Weights of a small transformer language model.
Architecture: RMSNorm before each block, rotary positions, no biases in attention or MLP, tied embeddings, normalized queries and keys, attention sinks, capped logits.
Training: a variant of Muon for these matrices, 216M tokens, 4860 steps.
Each number is 128 + 24 x the weight over its row's rms, rounded and kept within 0 to 255. Layers, rows and columns count from 0. The size above them is the row's rms in percent of the matrix's.

# layer 6 MLP down, 320x1600, rms 0.046, rows 186-270, columns 960-1039
size [104 105  99  98  98  99  98 101 101  98 102  99  99  99 104 102  99 101  96 101 104 100  96  99 102  98  99  97  98  97 105 100 101 101 101 100 100 103 100 100 102 102 102  99  99 100 105  96 100 100  98 102  97  97 101  98 101 100 100 100  95  99  98 101  98 103  99 100 102 100  99 105 100 102 104 101  99  95 100  95 100  99  98  99  99]
[[ 87 114 155 103 129 117 150 114 137 126 106 126  97 113 138 134 148 142 173 118 153 123 147 126 120 132 181 125 132 103 146  84 134 127 128 140 128 141 105 108 161 102  69  91 104  76 125 121 109 113  95 107  85 117  54 108 101 142 169 116 124 107 136 108  73 157 102 136 120 109 125 126 142 132 119 158 127 106 153 136]
 [102 142 155 148 140 139  91 121  78 128 119 125 145 134 128 124 143 128 108 124 162 113 153 114 131  67 114 104 143 117 152  88 151 122  72  97 108 133 142 117  92 121 104 207 166  98 152 108 103 113 136 106 147 155 193 128 115 115 137 110 122 168 130  79 110  87 111 113 148 160 127 123 118 135  84 122 147 137 139 119]
 [186 168 134 132 156 112 156 111 124 125 143 124  98 148 118 121 161 168 118 186 154 143 153 124 116 147 122 118  79 172 131 195 133 136 113 135 144 159 153 156 149  92 174 141 161 110 108 174 173 150 136 172  87 156 121 108 159  81 126 116 123 148  95 124  93 120 138 166 113 129 117 103 188 139  83 145 160 141 105 132]
 [101 149 177 151 154 130 122 150 148 108 135 164 145 106 108 102  88 152  98 136  99 108 177 106 111 112 117 147 146 135 100 160 119 129 192 123 127 122 121  84 157 111 117 165 123  94 185 106 132  97 132 119 145 127 152 115 138 190 167 140 133  82 131 123 134 130 106 177 109 118 122  89  99 143 119  97 146 119  92  80]
 [158 153 122 149 152 104  77 149 103  82 123 129 125 115 156 102 180 138 153 131  98  80 127 106 166 131 119 104 106 116 152 130 142 129 110 160  99 129 105 149 164 105 120 132 119 151 130 169 168 142 138 143 169 129 109 115 106 138 145  95 111 160 155 117 139 122 166 112 129 142 110 133  81 128 131 150 100 113 115 107]
 [119 128 184 142 161 120 110 103 124 141 143 125 150 136 117 169 138 132  85 110 135 104 120 141 101 165 113 160 120 101 130 130 166 169 159 118  89 102 139  97 146 125 114  88 142 134 140 124  96  97  90 124 106 124 153 116 141 108 156 140 123  95 135 130 136 109 135 159 154 160 144 148 172 128 132 141 119 144 134  59]
 [105 127 138  90 144 167 140 147 123 156 133 113 135  99 186 156 187 113 146 123 132 165 139 115 111 126 134 134 143 148 120 158 119 122 138 145 131 153 156 144 152 116 133 188 102 130 122  98 121 109 112 143 136 177 131 200 173 135 165 147 162 125 125 152 138 162 112 130 112 109 124 111 171 112 113 112 111 110 150 103]
 [172  91  98 156 131 132 161 181  97 152 172 133 104  84 161 153 125 145 100 154 133 134 124 129 107 152 114 130  99 154 126 124 106 173 108  90 143 184 105  76 125  90 129 107 146 102  97 105 137  97 127 147 116 135 173 115  92 131 167 148 138 126 128 155 139 135 159  96 144 107 150 137  92 145 124 124 133 120 114  93]
 [118 162 100 119 126 128  80 105 156 129 103  98 125 144 134 111 121 142 133  93 176 200  91  96 147  97 106 158 123 109 148 116 146 109 163 104 139 143 112 109 147 133  86 113 116 117 106 113 123 127 124 129 130 113 125 124 139 138 107  98 120  49 125 114 109 139 114 133 111 146 126 152 124 113  99 118  99 147 132 112]
 [ 89 108  60 126 181 142 164 167 114 124 148 124 113 162 116 139 170 119 137 156 128 157  94 172 137 119  83 110 131 148 159 122 161 118 116 148 107 127 150  66 136 114 107 109  76 103  76 128  70 174 141 133 124  95 162 158 156 139  68 163 113  90 103 134 128 119 108 147 142 122 164 134 114 142 114  91 135  96  87 131]
 [129 157 127 121 113 123 120 122  99 154  91 168 128 145 146 189 115 145 127 110 103 107 101 128 163  88 139 124 133 124  95  97 142 121 132 189 135 159 125 117 121 180 135 117  81 122 109 134 155 155 151  83 113 146  78 114 117 132 139 108 152  92 135 122 156 159 129 161 143 135 177 135 110 133 123 144 109 135 111  85]
 [149 151 138 102 159 107 137 136 129 153 116 125 138 191 155 106  79 132 109 153 148 160  96 126 156  95 118  96 151 141 152  88 120 125 132 133 126 130 161 118 123 173 106  78 148 133  89 143 100 109 131 151 100 164 169 111 116  97 150  94 106 105  76 174 121 139 128  95 156 179 128 108  72 126 144 131 150 150  80 126]
 [141 102  87 134 111 166  92 124  98 139 142 131 106 115 117 117 150  90  83 129 149 137 132 145 106 125 127 129 117 149 138 139  58  85 139 126 114 137 104 137 151 166 134 112 129 139 148 132 138 128 108 102 123 119  96 155 113 103 112 115 144 140 132 152 120 159  95 143  81 133 191 153  98 133  96 156 146 158 102 110]
 [132 150 108 131 157 122 150 123 199 137  85 136 153 128 131 124 107 121 151 164 110 163 110 107 120 134 147 160 156 122 104 112 142 118 127 113 122 145 118 118 118 150 136 134 134 116 125 101 142 124 140 100 125 101 107 123 111 104 163 188 105 154 114 123 181 133 119 124 126 128 146 151 156  95 145 142 139 116 154 158]
 [120 156 123 144 133 120 123 102  86 133 115 141 151 156 136 106 138 162 114 147 109 161 126 141 116 107 133  97 123 113 140 123 121 142 132 126 151 124 119 122 141 127 127 118 148  76  96 124 133 138 144 147 101 133 135 149 125  95 111  85 119 115 190 109 148 147 140 149 160  98 125 146 160  72 152 115 153 126 184 146]
 [130 122 156 105 130 149 113  97 131 126 115 104  87 117 119 142 140 127 130 133 119 121 113 133  99 131 138  96 130 176 165 126 129  97 134 125 110 116 139 106 151 151 141 156 161 151 119 166 126  96  97 112 109 116 120 106 160 124 129 118 162 153 174 110 159 163 126 108 115 143 144 148 114 107  74 116 121 147 130 121]
 [129 165 113 126 121 129 150 133 138  95 156 117 148  90 131 120 140 127 124 121  91 108  78  95  99 126 148 114 140 106 119 150 137 154 149 145  99 118 142  97 125 103 141 100 173 139 158 118 117 124 135  98 119 133 140 138 136 101 103 117 150 113 141 113 110 103 135 105 150 119 133 127 148 135 105 116 103 128 158 127]
 [148 157 123  92 142 126 134 140 116 141 136  99 109 152 139 135 150  87 158 103 162 154 136 168 114 130 150 150 164  83 126 134 134 134 139 103 116 112 121 150 138 123 126 145 116 104 126  95 111 120 105 163 151 148  86 110 106 161 158 134 120 132 121 120  80 151 133 142 113 109 116 117 116  71 110 165 148 135 148 164]
 [143 143  97 136 131 134  92 129 121 134 129 124  92 116 104 134 141 132  91 114 116  95 119 128 110 126 146 146 165 113  97 127 162 127 121 143  90 111 188 110 129  94 115  76 127  93 148 132 129 138 111 160  88 157 163 145 164 134 126 144 102 114 120 158 113 162 129 145 184 188 121 104 116 176 129  93 119 168 141 109]
 [ 87 129 158  91  77 143 141 112 105 106  97 149 141 107 136 142 137 141 140 117 123 135 115 117  65 152 126  83 104 110 126 160 106 135 116 115 105 131 103 124 130 167 115 156 127 107  66 152 126 142  94 105 116  98 168 127 158 126 128 108 138 127 142 106 161  77 134  85 120 162 129 170 141 170 152 118 131 209 134 148]
 [153 134 155 151 124 119 112 133 100 163  67 141  71 131 128 120  86 133 123 138 115 136 119 108 133 159 140 148 116 146 141 111 142 126 150 142 120 177 125 103  71  97 107 130 143 156 178 110  92 158 102 149 150 112 192 126 139 148 177 159 102 114 129 120 170 129  81  92 151 128 117 148 129 148 139  99 134 148 133 130]
 [166 142 157 112  88  91 157 118 130 127 127 140  69 135 149 140 112 161 126 141 121 140 110 139  89  94 168 105 117  85 157 105 164 113 169 102 107 149 169 147 126 127 117 127 127 120 128 131 137 147 118 115 142  79  95 111 120 141 162 107 121 120 108  96 128 140 120 114 125 116 107  93  97 134 129 153 171 112 129  92]
 [126 113 184 128 166 177 132 147 152 109 112 147  99 151 125 132 138 139 148 135 152 121 131 111 136 144 159 150 151 120 141 138 103 138 136 135 197 153 107 136 120 106 122 107  94 106 158  98 146  77 160 152 131 141 142 110 148 128 118 127 157 120 131 142 152 141 138 153 156  94 126 151 112 138 119 134 166 116 116 142]
 [137 130 100 112 133 139 112 109 136 104 117 140 160 135 101 199 152 138 164 144 153 123 136 132 101 139 139 119 122 128 125 115 101 191  66 175 105 138  86 134 125 145 140 131 135 122 108 101 147 119 168 153 130 132 191 177 116 128 132 149 125 156 127 136 112 135 158 122 107 123 125 154 143 147 116 138  70 135  63 161]
 [190 133 135 157 124 128 112 139 142 163 121 159 140 143 141 154  90 119 125 107 145 137 144 144 156 155  96 135 149  60 153 115 136  82 125  92 124 152 147 119  75 106  93 102 121 110 125 118  80 134 170 183 132 120 134  98 124 108 160 151 145 145 163 134 149 131 134 135 160 117 143 150 140  72 170  98 102 118 156 100]
 [158 138 110 146 168 111 113 136 135 124 168  91  83 115  97 135 118  85 103  73  81 153 119 137  66 123 105  95 130 101 103 156 118 108 144 146  85 125 143 126 118 136 103 115 115 163 111 131 124 172  86 101 127 167 122 109  97 134 139 155 140 192 106 142 136  98  86 141 120 143 134  85 146  93  80  93 133 109 146 148]
 [170  98 161 113 109 114  87 130  98  70 100 113 118 157 142 159 131 158 149 117 112 127 128 113  95 120  91 154 181 110 118 121 145  93 126 147 106 122 138 188 109 155  94 114 132 149 147 181 109 171 118 127 120 122 101  85  96 107 133 137  81 109 141 148 158 102 151 143 123 104 119 152  78  95 131 109 148 135 163 126]
 [135  87 130 149 156 134 136 156 154 107  81 108  96 130 104 116 166 138 130 141 132 125  76 103  85 105 160 125  92 163  92 126 147  91 145 120 135 133 104 146  96 130 186 130 163 140  74 121 118 127 118 140 105  67  89 112 154 136 127 119 155 117 166 129 128  89 106 149 110 138 131 136 150 119 152 107 107 119 142 117]
 [ 88 126  95 109 121  99 139 112 138 164 150 120  93 150  97 129 158 100 130  89 154 106 179 162 149 112 136 122  97 126 137 118 128 101 159 135 147 137 127 114 112 108 164  90 153 151  68 133 133 139 138 137 121  98 123 131 131 137 134  92 151 100  91 143 122 121 109  87 114 148 208 167 158 141 123 113 113 116 128 141]
 [126 147 102 129 182 118 124 134 129  97 115 136 106 133  86 120 121 127  91 131 150 145 103  84 110 149 101 131  93 134 168 132 106 166 148 160 126 171 107 123 124 123 103 141  92 162  99 149 162 114 156 132 129 122 192 136 104 129 143 136 124  90 190 129  92 109 112 171 148 178 164 125 149 147 170 120 106 118 146 147]
 [137 144 149 140 167 155  81 141 140 137 127 141 109 148 114 140 151 173 112 122 152 187 143 133 169 112 101  97 134 155 150 120 118 101  94  77 124 121  96 138 123 131 151 145  77 159  77  98 149  97 131  92 153 137 133 103 136 113 134 123 135 127 152  89 160 126 111 119 126 125  72  96 154 101 143 145 111 118 119 144]
 [131  60 124 148 126 110 125 160  90  98 160 118  97  97 125 132 148 179 123 125 166  96 131 169 103 121 117 106  72 104 106  43 134 145 126 117 121 161 146 156  85 167 113 122 108 140  95 155 119  80 141 115 112 105 101  96 166  72 145 120 129 154 156 121  93 161 112  98 106 147 158 121 131 129 130 102  85 140 113 135]
 [122 190 172  94 125 112 143 135 144  97 100 140 140 132 135 107 134  99 125 127 112 135 138 143 149 108 127  90 136 140 131 124 142 111 124 131 122 108 124 153 144 123 120 173 209 127 124 112 192 136  91 168  93 122  95 144 160 154  99 145 144 118 105 121 130 146 109 140 148 117 137 144 121  90 112 154  98 122 145 129]
 [151  84 113  98 122 121 139 127 112 102 129 101 131 118  91 121 191 144 137 117 157 143 109 130 120 132 138 149 138 145 139 161 117 126 111 123 139 165 103 113 123 185 168 162 147 130 106 134 111 108 100 141 113  44 121 127 147 131  92 138 105  80 121 134 146 142 108 161 137  96 140 127 134 148 118 110 173 155 149 108]
 [162 141 124 130 136 129 122 112 110 127 105 111 117  69  89  99 125 135 115 122 173 147 149  97 129 125 131 163 128  72  88 166 142 101 115 118 145 106 147 130 129 184 129 121 109 142 166 182 114 141 119  96 152  82 126 133 123  97 147 139 139 141 119 104 145 163 129 146 148 125 121 118 136 106 116 133 122 158 167 104]
 [142  95 161 132 117 113 101 119 123 165 133 136  66 139 150 158 106 122 143 140 104 126 126 112 127 128 134 138 170 138 131 108 127 112 122 116  90 136 133 104  91 155 143 131 120 144 127 118 178 142 112  89 141  98 176 142 128 117 137 158 127 154 136 153 130 120 130 104 148 115 116 122 117 161 104 104 153 140 110 124]
 [178 110 132 143 157 129 130 117 125 121 129 109 118 149 158 124 147 100 132 159 139 115 164 145 163 133 125 107 124 127 144 149 160 116 136 125 125 120 151 122 127 136 168 179  70 128 128 112 134  94 141 131 158 132 128  96 170 123 120 166  99 113 134 128 172 118 113 137 131 133 146  89 147  91 102 119  93 121 117 123]
 [122 158 101 129 121 142 131 145 115 139 114 125 133 130 107  99 114 103 106 128 162 127 140 135 150 169 119 140 119 116  95 107  83 111 142 115  93 137 138 152 134  97 156 120 103 116 134 127 180 150 150 120  94 130 140 143 127 131 188 151 146 102 154 117 149 129 154 145  83 125 118 140 139 127 157 104 118 125 175 163]
 [103 116 106  75 110 144 136 109 114 143 112 133 123 104 129 132 118 120 157 147 136 165  98 118  97 113 123 146 112 136 125 104 132  81 140  95 123 161 148 124 145  89 119 156 124 129 176 115 112 159  92 122 141 161 136  83 132 164  90 146 111 107 111 134 130  99 117 132 116 129 120 167 117 114 126 149 163 100  97 169]
 [119 146 147 159  81 145 127 118 173 148 149 129 117 154 137 124 154 137 104 162 128 133  91 122 102 151  86 104  82  97 125 169 138 116 126 154 121 127 125 123 150 143 117  72  87 142  80 142 112 106  95  90 108 130 158 119 133 138 133  89 137 101 131 171 136 121 116 103 163 137 150 140 118 142 134 148 163 110 128 175]
 [104 114 117 131 145 132 140 110 175 123  99 124 142 133 109 109 166 126 124 148 119 166 139 151 128 150 109 111 127 111 164 111 130 128 122 117 116 115  91 130 122 106 118  93  93 126 160 149 201 109 137 160 171  81 198 130 149 127 129  95 115 163 134 160 128  82  98 140 101 162 137  96 126 157 147 144 105 125 124 117]
 [114 138 170 111 120 136 119  71 109 148 147 148 154 115  95 133  87 123 137 146 136 116 114 142 159 127  87  82 116 147 141 118 160 106 107 123 123 117 154 131 133 121 190 124  99 132 144 134  98  55 130 131 116 162  90 113 172  73 126 115 140 121 138 134 127 128 143 115 126 119 101 162 154 111 136 148 121 156 181 120]
 [125 176 156 148 130 108 123 134 139 132  85 111 132 147 120 121 133 156 146  99  83  96 113 165 194 151  88 151 103 136 142 118 130  88 111 130 130 111 137 139 118 139 120 199  95 173 193 125 146 175 111 137 185 102 114 109 123 121 107 144 108 145 107 129 101 106 120  87 123 164  88 154 171  94  96 130 134 168 131 161]
 [129 121 132 116 123 123 125 135 111 125 159 131 100 151 116 166 147 142 149 139 105  98 106 142 171 132 111 130 143 104 158  88 142 116 155 115 129 126 126 117  99 139 137 110 150 131 112  94 135 168 116 128 161 130 136 118 140 110 111 169 112  88 111 106 133 131 176 111 141 151 111 128 120 111  97  75 162 149 109 109]
 [143 124 108 123 137 118 133 111 126 146 162 157 157 181 164 160 112 127 141 145 132 174 103 128  64  90 132 120 139 131 121  91 121  94 115  95 143  93 145 141 139 159 109  85 147 117  95 100 138 132 139 126 126  72  58  92 123 112 149 145 102 134 155  88 109 128 174 140  98 116 184 121 175 154 127 117 102 107 122 132]
 [134 148 159 128 136 119 106 115 170 106 146 124 111 146 149 109 147 130 111 171 128 180 135 107 111 147 124 147 147 144 100 131 126 117 147 133 115  96 153 148 117 123 120 103  92 117 153 154 130 138 126 105 132 123  90 164 143 138 182 110 128 141 120  88 129 113 142 111 144 201 176 129 157 100 113  78 117  92 161  78]
 [164 141 142 196 102 155  82 154 103 141 107 101 119 107 147  94 111 144 124  94 113 149 120 137 158 112 105 140 131 141 112 192 142 149 139 103 105 115 139 111  79 146  91 159 116 141 134 127 107 171 111 137 144 116 124 127 161 121 103  99 125 142 131 150 130 119 155 129 142 132 111  99 116 125 141 176 140 148 151 138]
 [125 137 109  96 107 148 129  92 148 134 132 105 150 142 149 131 108 134 161 102  83 158 136  97 136 115 118 166 108 140 127 134 149 139 137 125 171 130 115 124 119 133 157 145 115 167 141 143 117 119 108 135 128  76 121 130 144 120 160 110 112 126 137 107 123 101 131 131 101 133 118 136 122 115 109  84 143 190 167 134]
 [131 131 131 146 106 133 163 139 169 131 154 142 157 136 101 144 110 139 144 119 122  94 116 169 145 115 118 137 135 123 115  99 152 134 150 112 132 136  70 127 195 125 111 121 128 117 151 156  62 106 150 110 187 131 113 114 143 149 145  90 127 137 134 120 153 110 129 115  72 161 138 117 100 111 132 102 105 124 132 103]
 [ 94 144 135 130 133 158 111 129 180 140 173 156 119 129 124  90 146 102 147 180 125 106 121 114 185 101 142 136 113 103 120 124 139 142 114 169  86 126 151  83 130 134 124 115 112 158 131 146 123 138 173 180  98 127  43 148  84 108 101 107  95 146 179 128 100 181 138 160  96 136 132 120 159 135 146 124 120 127  94 127]
 [140 134 127 137 102 126 116 129 103 165 127 121 128 163 140 113 153 130  83  96 124 111 127 136 119 141 146 117 103 155 135 112 132 142 154 130 132 149 115  69 154  83 108  91 151 137 185 134 121 111 120  99 120  77 116 149 115 130 140 148 128 177  67 164 137  91  92 151 114 158 138 108 116 106 140 136 115 130 125 103]
 [ 95 130 131 103 135 177 150  95 103 115 138 137 139 105 127 105  87 150  88 132  96 123 137 104 112 127  97 156  99 109 107 160 129 143 100 175 140  98 134 135 145 125 114 114 108 123 129 141 101 141 113  98 120 117 106 128  60 139 149 186 142 123 105 116 135 111 133 130 106 134 157 108 130 163 119 160 125 121 114 178]
 [129 102 103 139 126 153 139 153 153 118 121 126  94 152 154  96 139 103 142 145 143 141 144 115 131 118 183 141 101 114 147 153 121 129  94 118  74 145 106  75 112 128 136  99 111 163 124 106 119 141 135 109 167 120 127 119 167 188 143 121 115 124 113 165 129  96  98 177 135 145  96  78  93 117 123  98  83 120 120 164]
 [115 153 151  74 166 129 131 107  99 152 171 108 127 106  91 101 113  98 118  85 173 120 125  94  85  90 113 105 111 129  93 137 153 117 116 103  89 115 143 133 125 126 109 119 149 157 114  83 151 103 149 115 102  94 183 131 140 150  91 147 106 134 151 123  80 136  77 123 149 156 100 136 125 116 109  91 105 126 125 119]
 [143 173 159 129 140 133 104 104 155 132 123 141 163 118 113 135 129 111 117 165 136 121 138 154 155 147  99 135 143  94 115 123 122 117 105 116 127 110 110 151 132 122 144 154  99  84 159  99 143 117 108 119  76 124 114  98 124 166 117 159 128 103 132 130 122 154 144 125 132  80 117 126  99 139  95 125 145 139 149  86]
 [132 137 153  97 120 158 133 126 119  99 119 127 101 124 141 135 141 130 124 115 108 135 114 135  78 105 158 107 113 147 136  89 142  97 162 151 147 112 108 154 104 146 141 146 136 130 140 139 117  98 189 161 129 118 148  86 143  96 148 142  99 105  98 156 118  97 162 142 114 121  97 125 138 136 108 113 132 119 173 132]
 [129 159 128 126 122  71 101  92 136 153 115 159 156 141 137 124 157 135 155 114  99 139  90 127 110 164 170 119 105  97 143 134 149 150 128 148 159 124 129 170 104 111  90 125 157 140 108 130 144 132  82 151 133 152 154 156 142 135 119 171 109 119 144 149  96 120  90 139 148 113 110 123 154 138 148 156 117 176 140  88]
 [107 103 132 127 107 149 108 130 107 122 113 146  78 121 113 128 137 142 115 119 114 147 122 122 116  93 109 130  82 147 102 171 127 127 163 112 115 158 125 145 120 111 174  97 155 123 106 122 127  98 132 109  81 140 145 137 206  89 160 132 146 121 122 124 132 129  96 122 121 120 132 112 119 106 137 120 135 138 135 100]
 [116 105 133 164 108 137 152 152 127 128 140 139 178 108 118 127 114 166 108 126 128 150 136 103 127 131 117 137 124  98 146 129 158 136 180  90 121 111 112 171 102 101  84  94 127 140 110 136 124 125 141  76 153 123 114 127  89 102 170 141 122 162 136 186  83  78 107 155 115 137 123 115 107  95 138 126 109 107  98 137]
 [104 107  95 111  76 115 138 132 138 120 113 121 114 134 160 133 106 155 130 128 165 103 133 155 112 107  99 128 111 113 142 108 129 154 131 121 157 116 137 116 179 128 117 148 119 120 117 167 112 132 136 126 120 120 162 175 154 114 138 122 100 140 141 145 100 160  96 116 122  67 137 128 125 118 103 149 111 158 115 133]
 [116 145 101 151 117 104  91 136 167 112 128 112 124 129 164 122 112 148 163 126 131 155 124 125 112 103 127  92 181 137 151 162 130  87  86 117 133 104 106 141 126  98 141 130 106 102  91  81 116 139  60 163  71 103 115 115 108 188 118 125  74 122 127 139 140 152 119 137 110 123 200 148 103 127 150 131  93 114 120 184]
 [175 120 144 104 117  99 136 149 132 141 159 127 131 122 103 131 123 108 113 102  86 147 121 129 180 155 129 169 138 122 169 105 139 154 116 133 103 110 146  86 132 154 135 138  85 100 122 127 125  85 174 110  84 123 125 138 108 116 139 125  99 122 144  99  79 115 131  98 154 110 118 153 139 100 128 150 147 130 156 145]
 [139 138 137 124 136 198 154 146 156 125 161 101 151 144 139 124 149 142 147 108 102 102 103 167 123 141 132 136 131 143 131 104 124 131 117 160 124 152 112  80 126 137 122 154 139 111 122 136  93 119 153 102 155  78 177 147 113 117 133 163 159 121 155 120 120 125 111 159 151 140 110  84 128 138  91 105  92 126 108 137]
 [159  98  98 109  83 137 139 181 132 179 147 156 149 145 167 141 131 111 117 129  86 112 122 114 122 158 122  94 128 134 174 129 183 137 133 131 106 142 139 153 114 121  99 144 117 128 136 121 156 153 154 131 165  79 126 125 111 128 118  93 113 113 141 144 156 123 122  75 103  96 147 114 131  93 105 119 117  92 177 135]
 [112 143 152 152  92 154 139 148 124 123 140 126 129 112 138 132 104  97 141 116 121 137 120  95 163 119  76 160 146 124 150 111 124  95 148 120  99 114 178 155 103 113 114 134 120 130 109 130  71  91 125 138 109 160 130 127 126  84 105 104 105 121 110 137 176 119 119 102 139 106 174 134 138 127 111 137 126 164 110 128]
 [119 119 168 116 119 133 141 138 105 147 133 121 118 148 152  97 131 135 115 137 174 137 131 139 168 141 126 152 145 146 148  90 108  93 152 172  90 145  60 130 119 123 145 135 131 140 150  98 116 135 110 100 130 143 119 119 114 116 138  98 136 111 109  98 104 147 169 122 132 145 179 153 130 144 101 132 128 131 159 118]
 [124 143 105 118 118 138 103  99 129 129  98 122 138 142  92 114 170 171 140 139 130 109 101 154 160 137 104 126 151 113 177 151 133  95  95 167 156 108 118  97 154 128 141 142  90 150 153 103 133 125 137 124 117 123 127 179 103  77 127 119 171 139 181 152 139 109 154 156 166 134 140 122 162 144 124 128 115 115 114 127]
 [177 133 104  99 181 102 116 161 148 150 113  66 149 159 138 129 112  96 194 120 126 184 133 137 138 111 118 138 131 156 173 142  94 141 140 166 154 143 104 125 136 146 156 155 165 130 160 134 165 163 116 130  85 145  48 152 139 134 141 134 138  92 134 116 100 136 112 109 131 158 164 166 147 150 117 128 153 127 145 103]
 [124 155 105 118 118 133  93 118 142 190 111 102 128 106  92  94 138 170 163 138 141 138  81  98 118 166 140 126  90 135 161  53 137 128 158 165 125 103 127  89 133 164 148 163 162 104 113 139  99 143 149 142 128 116  90 140 102 156 152 141 134 123  95 137 113 121 148  94 110  97 142 120 159 130 138  77 139  95 104 117]
 [141 120 124  97 140 154 136 151 101 147 113 137 151 140  84 142 151 143 117 125 123 115  94 113 185 138 126 118 144 114 120 104 134 114 134 127 156 141 156 163 156 101 119  93 143 127 122  89 143  78 131 146  99 176 128 173  96 166 115 122 127 126 117  85 121 139  95 136  72 102 182 134 134 145 114 101  99 143 121  88]
 [146  88 132 145 157 134 112 182 134 100  56 153 141 128  92 132 155 129 131 169 145 120 182 148 119 130  85 133 112 116 100 151 146  75 111 119 115 143 166 108  81 150 106 110  86 120 120 152 116 105  99 120 127  73  81 145 112  77  73 111  95  87 109 141 126 118 126 108 146 102 155  93  96 131 134 104 114 125 140 129]
 [105 104 116  82 102 129 142 118 148 148 111 132  94  96 100 111 126 143  91 127 126 174 113 158 169 152  81  93 166 124 131  78 150 141 137 130 129 105 167 111 136 146 144 119 121 122  97 121 112 139 135 112 158 130 153 136  97 150 104  88 111 149 156 107 132 146 120 126 162 141 109 125 131 110 116 104 132 104 153 141]
 [ 60  87 144 132 151 159 117 115 127 154 112 110 141  86 110 141 145 107 120 121 160 101 168  98  92 147 124 144  80 151 114 149 103 141 103  92 120 134 110  88 130 126 113 134 135 133  73 168 116 113 180  79 104  85 131 179 149 103 120 150  94 140  98  98 165 125 110 135 125 165 159 127 137 124 113 136 100 137 143 160]
 [125 147 140 121 138  80 120 124 121 129 169 106 128  99  82  91 126 146 111 119 107 103 128 128 115 120 175 139 108 138 152 148 156 133 125 133 126 137 114 182  83 105 126  69 112  90 125 117 163 146 169 151 136 109 135 103 149 100  96 117 117 134 135 102  85 126 129 137 144 128 104 117 127 124 161 120 130  98 104 157]
 [161 129 108 134 117 157 111 147 140 123 123 110  87 121 123 139 151 105 141 130 137 126 128 138 124 145 115 154 111 140 141 105 115  61 135 113 117 162 102  83 149 137 152 147 156 131 129  91 110 120 113 176 106 131 128 153 167  89  99 150 148 141 132 158 110  91 155 142 138 101 158 113 124 117 118 118 117 151  79 113]
 [120 107 129 124 137 165 155 137 151 135 101 110 166 150 123  81  96 102 110 133  99 120 123 135 161 111 150 138 114 133 119 100 107 149 101 133 121  88 142 138 132 134 132 143 151 111 166 122  99  87 158 167 130 126 140 104 107 157 126 138 151 133  98 126 156 136 182  96 120  99 132 123 120 144 127 157 130 117 139 138]
 [143 135 143 168 166 139 122 125 163 140 134 134 164 153 129 110 133  89 115 102 149 106 123 133 179 133 169  70 142 121 169 109 135 132  66 143 183 158 132 123 128 133 115 149 116 117 168 147 141 163 111 121 177 119 152 137 135 145 154 141 121 101 109 135 152 131 121 109 120 146 115 148 102 117  99 168 154 148 132 112]
 [149  86 114 141  87 124 111  91 125 139 130 146 173 129 144 159 126 162 132 136 130 133 107 132 129 110 131 101  74  93 116 113 119 155  90 122 131 104 139 128 136 120 133 120 112 106 128 150 157 118 117 104 127 161 109 124 140 156 132 122 159 115 111 121 137 124 164 130 125 153  92 149  87 135 145 148 155 112 143 149]
 [101 122 101  96 147 163 158 118 150 130 170 116  84 130  88 126 170 124 138 101 144 132 160 119  85 126 164 136 148 135  95 123 111 145  86 146  67 105 113 110 146 148 124 134 144 125  77  99 111 124 110 128 160 101  76 152 110 164 138 152 129  81  82 153 155 150 100  98 135  91 141 166 148 112 108 139 104 156 126  93]
 [136 144 112 111 128 144 132 134 183 175 113 133 167 192 108 144 111 109 149 130 127  96 100 163 124  93 147 115 118 139 129 141 101 105 140 106 163 118 103 130 172 116 121 103 145 142 179 143 111 136  89 145 111 130 147 133 124 148  80 158 116 102 119 115 105 137 110 115 107 117 124 176 147 148 123 114  99 138 123 111]
 [142 117 136 118 123 126 130 156 101 128 131 109 112 141 139 151 109 109 128 117 150 109 113 138  87  91 149 128 139 129 131 126 156 143 143 130  85 128 178 179 139 133 110 102 104 143 157 109 133 147 143 131 163  65 130  90 185 171 165 138 137 137 108 141 140 122 107  92 147 144 138 124 107 146 150 115 137 112 102 137]
 [ 88 158 119 130 105 142 161 168 143 140 124 123 149 147 125 118 156 118 161 153 115 152  94 130 160 161 135  88  96  93 124 145 136  95 131 148 143 142 127 135 126 144 116 180 113 147 108  99 124 150 139  97 127 172 125 132 123 167 169 121 152 151 149 118 133 150 125 114 142  86 104 131 115 133 130 165 133 134 143 109]
 [141  93 131  88 157 155 139 159 103 108 128 124  91 137 127 114 113  99 148 148  82 135 138 144 163 117 136 156 148 105 135 155  85 115  88 106 147 104  98 172 124 108 107 130 112 135 140 126  97 140 105 114 155 140  83 116 141  74 156 130 156 166 118 145 130 122 134 108 135 134 134 133  93 107 136 143 132 106  99  90]
 [105 110 137 131 128 135 113 132 163 107 147 116 120 123 154 151 148 119 134 170 137 112 155 128 106 124 121 120 147 134 174 153 140 139 130 112 102 121 101 137 129 114 136  73 118 126 172 167 117 151 152 124 129 147 121 145 145  91 133 131 120 121 112 104  77 186 130 115 140 107 149  92 130 132 108 147 126 146 112 167]
 [143 143 125 167  94 108 155 133 128 167  88 132 145 107 125 122 146 140 140  69 106 104 196 160 112 150 144 100 139 152 128 123 106 136 129 116 169 164 120 143 121 135 130 132 166  93 127 136 153 121 118 110  91 150  74 151  62 153 144 130 139 137 116 133 144 155 161  92  94  97 134 132  90  98 168  96 106 128 107 123]]